{
  "num_hidden_layers": 21,
  "hidden_size": 384,
  "num_attention_heads": 12,
  "num_key_value_heads": 3,
  "head_dim": 32,
  "intermediate_size": 1024,
  "vocab_size": 8192,
  "hidden_act": "swiglu",
  "norm": "rmsnorm",
  "norm_place": "pre",
  "norm_eps": 1e-05,
  "positions": "rope",
  "rope_theta": 10000.0,
  "rope_fraction": 1.0,
  "qk_norm": false,
  "attn_scale": 0.177,
  "bias": "none",
  "tie_word_embeddings": true,
  "parallel_block": false,
  "init": "uniform",
  "init_std_qkv": 0.0326,
  "init_std_o": 0.00503,
  "init_std_up": 0.0326,
  "init_std_down": 0.00308,
  "init_out_by_depth": true,
  "optimizer": "muon_variant",
  "learning_rate": 0.00178,
  "lr_mult_o": 1.5,
  "lr_mult_down": 1.5,
  "beta1": 0.95,
  "lr_head": 0.00547,
  "max_grad_norm": 1.0,
  "warmup_steps": 200,
  "schedule": "wsd",
  "decay_fraction": 0.591,
  "decay_shape": "linear",
  "final_lr_fraction": 0.02,
  "batch_tokens": 32768,
  "max_seq_len": 2048,
  "doc_mask": true,
  "train_tokens": 286800000,
  "max_steps": 8753,
  "dataset": "wikipedia_en"
}
Each number is 500 + 50 x the weight over its row's rms, rounded and kept within 0 to 999. Layers, rows and columns count from 0. Numbers have three digits each. The size before them is the row's rms in percent of the matrix's.

# q: layer 12 attention query, 384x384, rms 0.0937, rows 129-152,160-183,192-215,224-247, columns 240-287
# k: layer 12 attention key, 96x384, rms 0.0842, rows 32-55, columns 240-287
q160 080:551508459424525551522534524530550496556467491521563475499548487515513427497543554505517513484462520476492410482491628517479477436412433515476532
q192 080:434564462444520434538605559534493515518493479504552540544446442550489412595507433508629444397425519498495538531547526474483432514518500547403445
q224 069:460426532506442498529436593422488422421417468482511521553393430495488490615524435467521465495564496434434492489546530446497390459476510507479504
k32 051:509503499529497455564622531576487568517541510502559535441590499467529502555491501529446536571584425487593507409527376545591538524566496453410544
q129 069:451521465488453409470523483455518480533435543621554495493502529522520502506412512453413535416521502476634513411591471564506479506409443534506560
q161 083:460514533461492446507481729428485508545521389525579439539538389429429436511446472416520506537512500510526462511542540509460498598559495526550472
q193 081:446610443529434416602575479500542573522445557562583460540489442512602598523521454424545529420546462540468436522526508518407580533512539523633479
q225 071:496474504521522498462442526492535461606496489436574475512486507471561356524447437580512536466497541468436459445539504406560518566492450442463494
k33 050:562448446540483488595538545581451581488504587462451397448497560543502536399500546491399499557511509531468520474433491470400477432475478485508479
q130 067:561512565496507496406585476546450500545532521527417481541480483529455483534557444492565394587502500593582504517490431559489474443476554477460461
q162 081:491449433456519516474580463530415474522499477561453488543534511427516487483400498525509477477505405461420515395494490464468558518504481552507479
q194 092:486512538475531519422478552578457516504513500432474421498567476561476389525429523419498575622518463529408591460469507544493503487565493474493448
q226 069:629496529442550473460431509560504547611495467507438504547364521467484549505599512445392490540456549444421484493457482526428485522496551442470528
k34 060:473493461559451596600395462420524504565428558494514470471524530434487566517505482551504533476558510480506483551427474452548424543449526581530438
q131 065:482425516564417490560467444484433581657430496576460516470487563460491535606546483455477493572560495562519599611528411581506526505502438537429463
q163 085:470490473494514547459420487442509469504514474472555492487593475540472575484608531465491489512429416491506467527504462446458505503596449677468528
q195 094:455506456469549440452499568554524569498580468445520638461488535557528413454524468549450470493562528509506602511469529475482499519493441459467483
q227 072:540483460478445489478472492556461477529508472472389527514427489476471599536512460422482511421506495526562609492550404501537499502466432578492492
k35 053:565509393548468536473497486568506508419507565505522535535478556546493557495474524582585480474410532506513486449535488550468489491488546476518548
q132 064:509433498470430567470445436445508447470545386517490538451467429434509479568491534450474545550596501456491484530534558511506523469496427476466579
q164 079:436449522448441471464536554556502455533437473514523466509506487487549437487424572555499428510525586562502448475528486524410467509590415465413508
q196 102:509454563497473435538436425435493475467603418489412424560469520503468587611452481510476554509519457561522440390462531514434515435454527535455539
q228 073:442534544583496461424629503365537573464522485525491533554489542509549500560487541452503553550599569497475427586522507546547579553364338409517455
k36 058:525446516551565539466460482604476545503528513530467597525479528569527509544532507521542493475465562410428416506560492448421529481460590514415405
q133 068:519476536535451567542532449533450532427513494507503522538449549509416463540493484444460464535610564481505539404550545465446508512437422534434487
q165 086:403429470455554492527524438641425456511475462427517623499531491485467457447474502498484486496564537526520573487519463503510478396600466518467494
q197 108:467435523508500509559550394544498454556449635535462548518528519475481536584563404508440497547540455555500402511491456600573488484627528566513528
q229 070:485523566595554560504475471397478435447560402516607571427476475495532482424531589447487553402503440464474504565503526590527431487412464548495563
k37 070:509501587595414434487446480466529574557532529474447512474460522463481581513474517484520469465495485487503502536520450528497536528454551463513535
q134 085:497468376512515568454516499462510532471535501504483435450489645504410485492572481505604439523450527524592369511450512543593434513521525526519459
q166 089:410545402520575529511530482487490535488428623395527468495433429530543487609481465542515423468456474603536538400455455481510461452623496505512444
q198 106:414481554529513447475527500496508507500564463556426559489461519491507523541616485549468517545415480491565532294507554352501470518412506577490513
q230 071:575506494464394448494492541472547483408472646505547581541460529376543499437627441523391581455545551475521491408430532492504509561620498495528409
k38 069:506534470492494564533479459451533461500442440447447520497478502551505467526448537510436484515530519407483465469483487553436504471509492468553551
q135 068:587430538458456485556497577510598462500551573419455502545589433425476528582450473526495536562489624532442533519462590496577527441572561525572448
q167 086:605576451564482481438461441463518546545553463390546512481470454508493478536512515447395503521481476429536489463435482549583521485551545529401526
q199 116:470499519547510525544541447488593457573481480515454423492551470542508492567483482437551445484505469635496453473480553555563480447528552543464529
q231 070:505417428396500541583567558415481555516585465553492512497444420449512420619528520517552519546533492521553505532475427480480548542556543452517554
k39 072:468446537516485555388393519480529433500518532490490431512505557443537445522572576497405478459502369456556503506469514494557476527501496471485492
q136 081:490490442430498529353519480410511504482467503476529504463524541571450555595527484525497489472413528484509515516465548454636458502540529486481508
q168 089:481541438558559427496572592455463540512479547472478529443375401508468378561545451554522467581460533547500490525495479481558478456507439462470386
q200 126:459485548564598519509576542478521481472445492515475462494573514510482483608515532532406475511528510589494552499513492472561495454522495529405504
q232 067:547555484547519424476437527487443470537429548448511562546514493610461564560575489491548540484556528459516575574470488537537486470643432491552450
k40 084:507505560545448599490452440519524460514492570417496493543530571530574526428493564451454452468490465456500589447499483453530523489537469492436444
q137 071:507506544497482493507545532531487526525514470479541511563405421435537488585550550594434596483520595473438457516490485495460548476548630450547451
q169 090:477470409526428519551431461462558504570540400447423478504478537475570452498507452553454519573496461438509620504411441607547528444413428408551489
q201 109:417516528505511590509482492447474488530486398482614495488496485458483490567555453514462496455465479553523483526521520596623486505552470456585444
q233 073:492545495454573555527466472471407594597469499528483477466501452451498508455511503465548466577486540554556460598479462424535512437566507497507451
k41 070:461518531526582443423469439437567475442436461560470490518553522532587542476537521505464418485534459529589475529543515525554462537422480572447543
q138 084:475576466524502526573484506524494477529512458464469499555509457501480470564504489524438541648524384440520519467416631466514494466504580489464498
q170 094:511510460470500588429427560462532562548495513511577491506522577451564561475520490519469480539529543473466498482500568509569484495484546417532570
q202 117:488466499520571567521443507451447507516538454521569513530531558376542518492571575390529407512533428506483466463484545611527566632488451457529518
q234 063:446537503540517471459452452574443511519483507508502436447459551566477559475572533494558489505477574433457538482438490541583465451521485545523486
k42 082:552529504409642507464528552529487503408458492604474477477479376482516469493530528470524552431499564449452540426520448556453494455539463556501520
q139 089:574523542531478557514421584551485403549558398471532419473490525517576564479461531496446521505541497520453564479487499525405498474522560486483528
q171 108:572504569507495428500449533588491487514556510573525577529559458556514533470508516493514507532601487498516485540578525425408511523549509493449573
q203 118:551534407510392487493481483438473424534583481474476476526602459486470507520453502526497505467528589492491476519484513463377537467467464411542571
q235 076:512590571503501510530514489505420538481521469600395537462468528562515489627495524436482535536493488483546432504565468468467464529554536458463576
k43 084:391522490503485491470515450523523547550478440539539532490461447443560473516510470434523473532476586461455448590509545515520428574563534456426504
q140 085:448462431548484491544587579579454634496528460471457475474543487466474454490426494537525582444471604521510536562464479487354573478516471512466534
q172 108:557610573498456448542461542466472529543540360540467513558507569446436469490556420520552540546531395510514447542551525560428428533531528477490539
q204 117:444516510552499569461503515525472492593511453505537454512519457578534532482457509477496568640440337563508572461560559519411458483506467468486521
q236 072:573474460449470529561571370570499510486580527486488426489534568444423473588581440530583416533432473499496443527577471489517406449536509507586491
k44 090:539511503472554548460544406386566430462455510511499497455446539498496529409497457433465454505528486484581519509452507493574449561487515549531492
q141 079:455555468581522520561492473460453455534462569540527517535533524360498454599526495489580476513532442536513537528539505505437522453587549547546479
q173 098:588530503459519451560514488460478433502463485493564405495573640480505488439607495541535544465552484518492458614501512536584416474452484515485544
q205 125:503634558488529521460365524534435585510525471471568537535443574444558493469610468461527517513523524380487461495474475523456523546425537516530445
q237 066:438574488474401517537503406454495562526457489531524414534494436524511543534473550477542560501443490581494462383481479485521533606455359398523552
k45 099:464594505480554479530541572659385564584505456516610510522570490465541401480430481481501578484523547491475468519537438524415464439415439489482506
q142 086:417447487481404451552498635550577632558613590444475547492479588546515567513476567445553570524532501462420493523540511565467514564559518434459521
q174 123:409398426470451528479418505460454529528508492540558449509478472498497523485541484488491423513595488540376491408509506515548589507476445488646507
q206 119:457388446472505508467491485485564601560469469463515536522475572435455452489596489495538437529564438534527528519526465521546441557407504439522502
q238 062:525465493442570492519471474609521520498540571465472495520425533458455465497547481493509517615487509512568470489533508482465399465543536485455579
k46 096:563552531446607584507471494483556509487436523562457585495479511402481543499537529463439566508480526459458477535542466501472576585545483537565487
q143 084:477458510519528490588518502546449514525464490530520573508563514439499650465449469603478513558586518483515501480442501550458550473530568542434530
q175 103:613557506541510436418502569573502597454543534479492518510521555497530513480523527455519530379514535569466512526455511518443571496421550449466505
q207 124:519560436489495590479477550500426525467491394467543615532501533439535488467502501470500462474546508470490474511514498493516481503451530501465421
q239 065:500480525464589503583489516503491503531494595584414431466466507535499397470403549420414474450459592500562576553515489524523521482537461458508530
k47 096:489464428507520528533508500535530607467501564531481499557441460460514456553570460469465514448529450356498451450404546439520509505513473396576405
q144 113:416455496481546439480545574615497483526477497530480485503537436506459506497439566534510591523485483553427546493485470509421445510497502575470435
q176 106:511454465525557496529516477474476548474383473488441508524466586534446468473531411576571488574461383505471577475438435524511523508437464502527456
q208 128:527528488500549468475434503559505521608475480379570576568532509507534447392431538582477502579486542494442471537545476560458454539515479449510468
q240 061:481494454543554496469505639456456497535495466449524495449453496453458512564514403477498524527442483526521436463483491519598449518541473446480536
k48 092:471531492507496529589523587551454491506465417565509442465516546576520562505460540602514497474475533472424418550431521458429444514525518509562442
q145 093:479470559553500411549580491456447538544511556515469531573490473431414554505458499537433474534447447468477501462500518513468542448487493546476591
q177 117:470516533517573527507479518529588540542486454513532458571538522446451537416465500479470498525477511485485518494487556635443561511480432497530508
q209 118:532501547541497489555407472564511550456516463471625513546453488476445494434436459457533666578447484430567542505577525554449476524469409453480430
q241 074:488522445451466556473448498427476540494519526536449558534503583383485492478553537469533490521531432435534505495559525499490508539474575518532502
k49 103:493585536488475512489487532499463492563464510522511494538450503495521511468521553609539532497484560524455595519502431464511605459446466552572365
q146 111:549362512516553447529493609474474417497458531507523454545495540481450527513451525520474454550477498465477577499509440536448516429569460549506635
q178 118:488430502582576536480447622499569530498507544463587455544501437473447549476477579469513421553561487532428538498472601526457487462474486524579421
q210 132:455548500536520483512436485578528497489476536518511572605518513425548576479540502517467390542525450521498446513504534510591500481540556454498539
q242 084:478513461449421531459579520516437525464508553505464475539509458443479545536521544485533562584497466432485528406526512531517472580447483507583485
k50 119:567519502595530563506503560440492524453599543476418537467517526484536601416456424526481478613495446511484435614497524488532486470552493484507482
q147 127:477552506440416494477526481490471435495474534550510445480474438462510474539494587541501599489473491479501478449467478519545493475463576549546561
q179 104:456557517484500487544448519477490594477479545535430527515478506410460443556588471540545602486436570414418503544475566482437426554415532464505434
q211 110:411561372535441575543480462546503527550511525484521542531520423395481456521483529638500429516480491413429477559513467489514497525482532499585557
q243 088:512523474453528516490535479569455571484494599522448556588579538448487481434604498564517501486482520422579495433533604461529466506465560475555433
k51 105:594523455476514447510552511598411519553562595555432495599552463440538487450494456550521500533508448431429620459493532466477496545596526497490427
q148 121:432432497449444583517479596458418513550536419539481467545391535524483456498373500428470506502482605483506467565534427531596502557555492529510441
q180 095:527468520433388637491515455499505439511547465510383416538483599530520514440522453525555499527513531480536433461500472518488432533455548543508516
q212 094:440541451490447541429519493580443501597552457486484416589460528597531489502506556503579504544492578521591458571586470546609529542546486507486417
q244 135:571491452476473526459490478514480550566606476518462554533533608518511516466457507486449521558583419485413618514501537526464490561474525595537452
k52 118:487525497551473495466496463566517557555525453506444445566520401453566467568622482586597537443420584547510470451572486476526450454526500478485499
q149 123:565462461522480461483482555486529535588541535503501478502486555483575482507358563444463487543554453501467634500487491545470533450536473517511421
q181 109:506449529582520488548441473552581438516529496533575441454502444500552563534458449496445351522589464559439563459522496459571473491559463496572473
q213 112:547434539545554523543490568513472431491468516531466493514477516567465501467387558460396481525596396485439555474511429447442432473552517528474510
q245 119:499473492551515450579516467490551477539493554535477559444635437438575501550577544533462508471474487512456513533544522484427549425489491461483525
k53 118:542497413536622474476482537457525533497514479527572488525410591508444517494437446485515599495563530530462580490485442504489551550559449511503475
q150 143:498560453492576560456511476466459471551534483613548501479443466497446545556518501420456541557501441538397521543464502418661498459480462582463614
q182 083:538540547545471519599560521529570460466455446516463451427494553526495474584475481510511615561467517470561429543464473392548442476510547457511528
q214 092:557462614574513533555574505489610442456499412564433519488455548453430594511548570472542463588541416485435575497499533433614424499504452494426532
q246 138:469469525525565428497444536496399526538530533577482543472482358477499493466528501444483512501471395510307453450470444524576443495507571578528471
k54 134:498515503541471592538456431455499458572511497495381487483516456471547631510477472404427471526469516496436502524421490473532458453536506531529568
q151 139:426385495520549408456503523544415597461487554586414549485517347445502473484472456445505466401470406467331428442507428593507475553550586540525424
q183 070:441546462493434523429484535553457522576469556571411565506542527521566435482449477533630530557512536539479430498595501467533511456464505493468511
q215 090:396464490507587569563499528515500499582501552496459492479481460395537503562503464491540464490524507507336523459455429522639451485432577567483628
q247 140:416378520481545369511519532573483574454423535442363502500515410460569428449450474568542469404468533467526448470501431618366448480538558459522376
k55 116:528492497499594480571468458472489527499495548653388513454535461487493398520455591472604617418486422457399473497442472452492452579461503580486511
q152 132:449427531571569444509428485577471510450424534450509507319589505539423469558485483525483578461502472516548546404558469553479374492451522592520548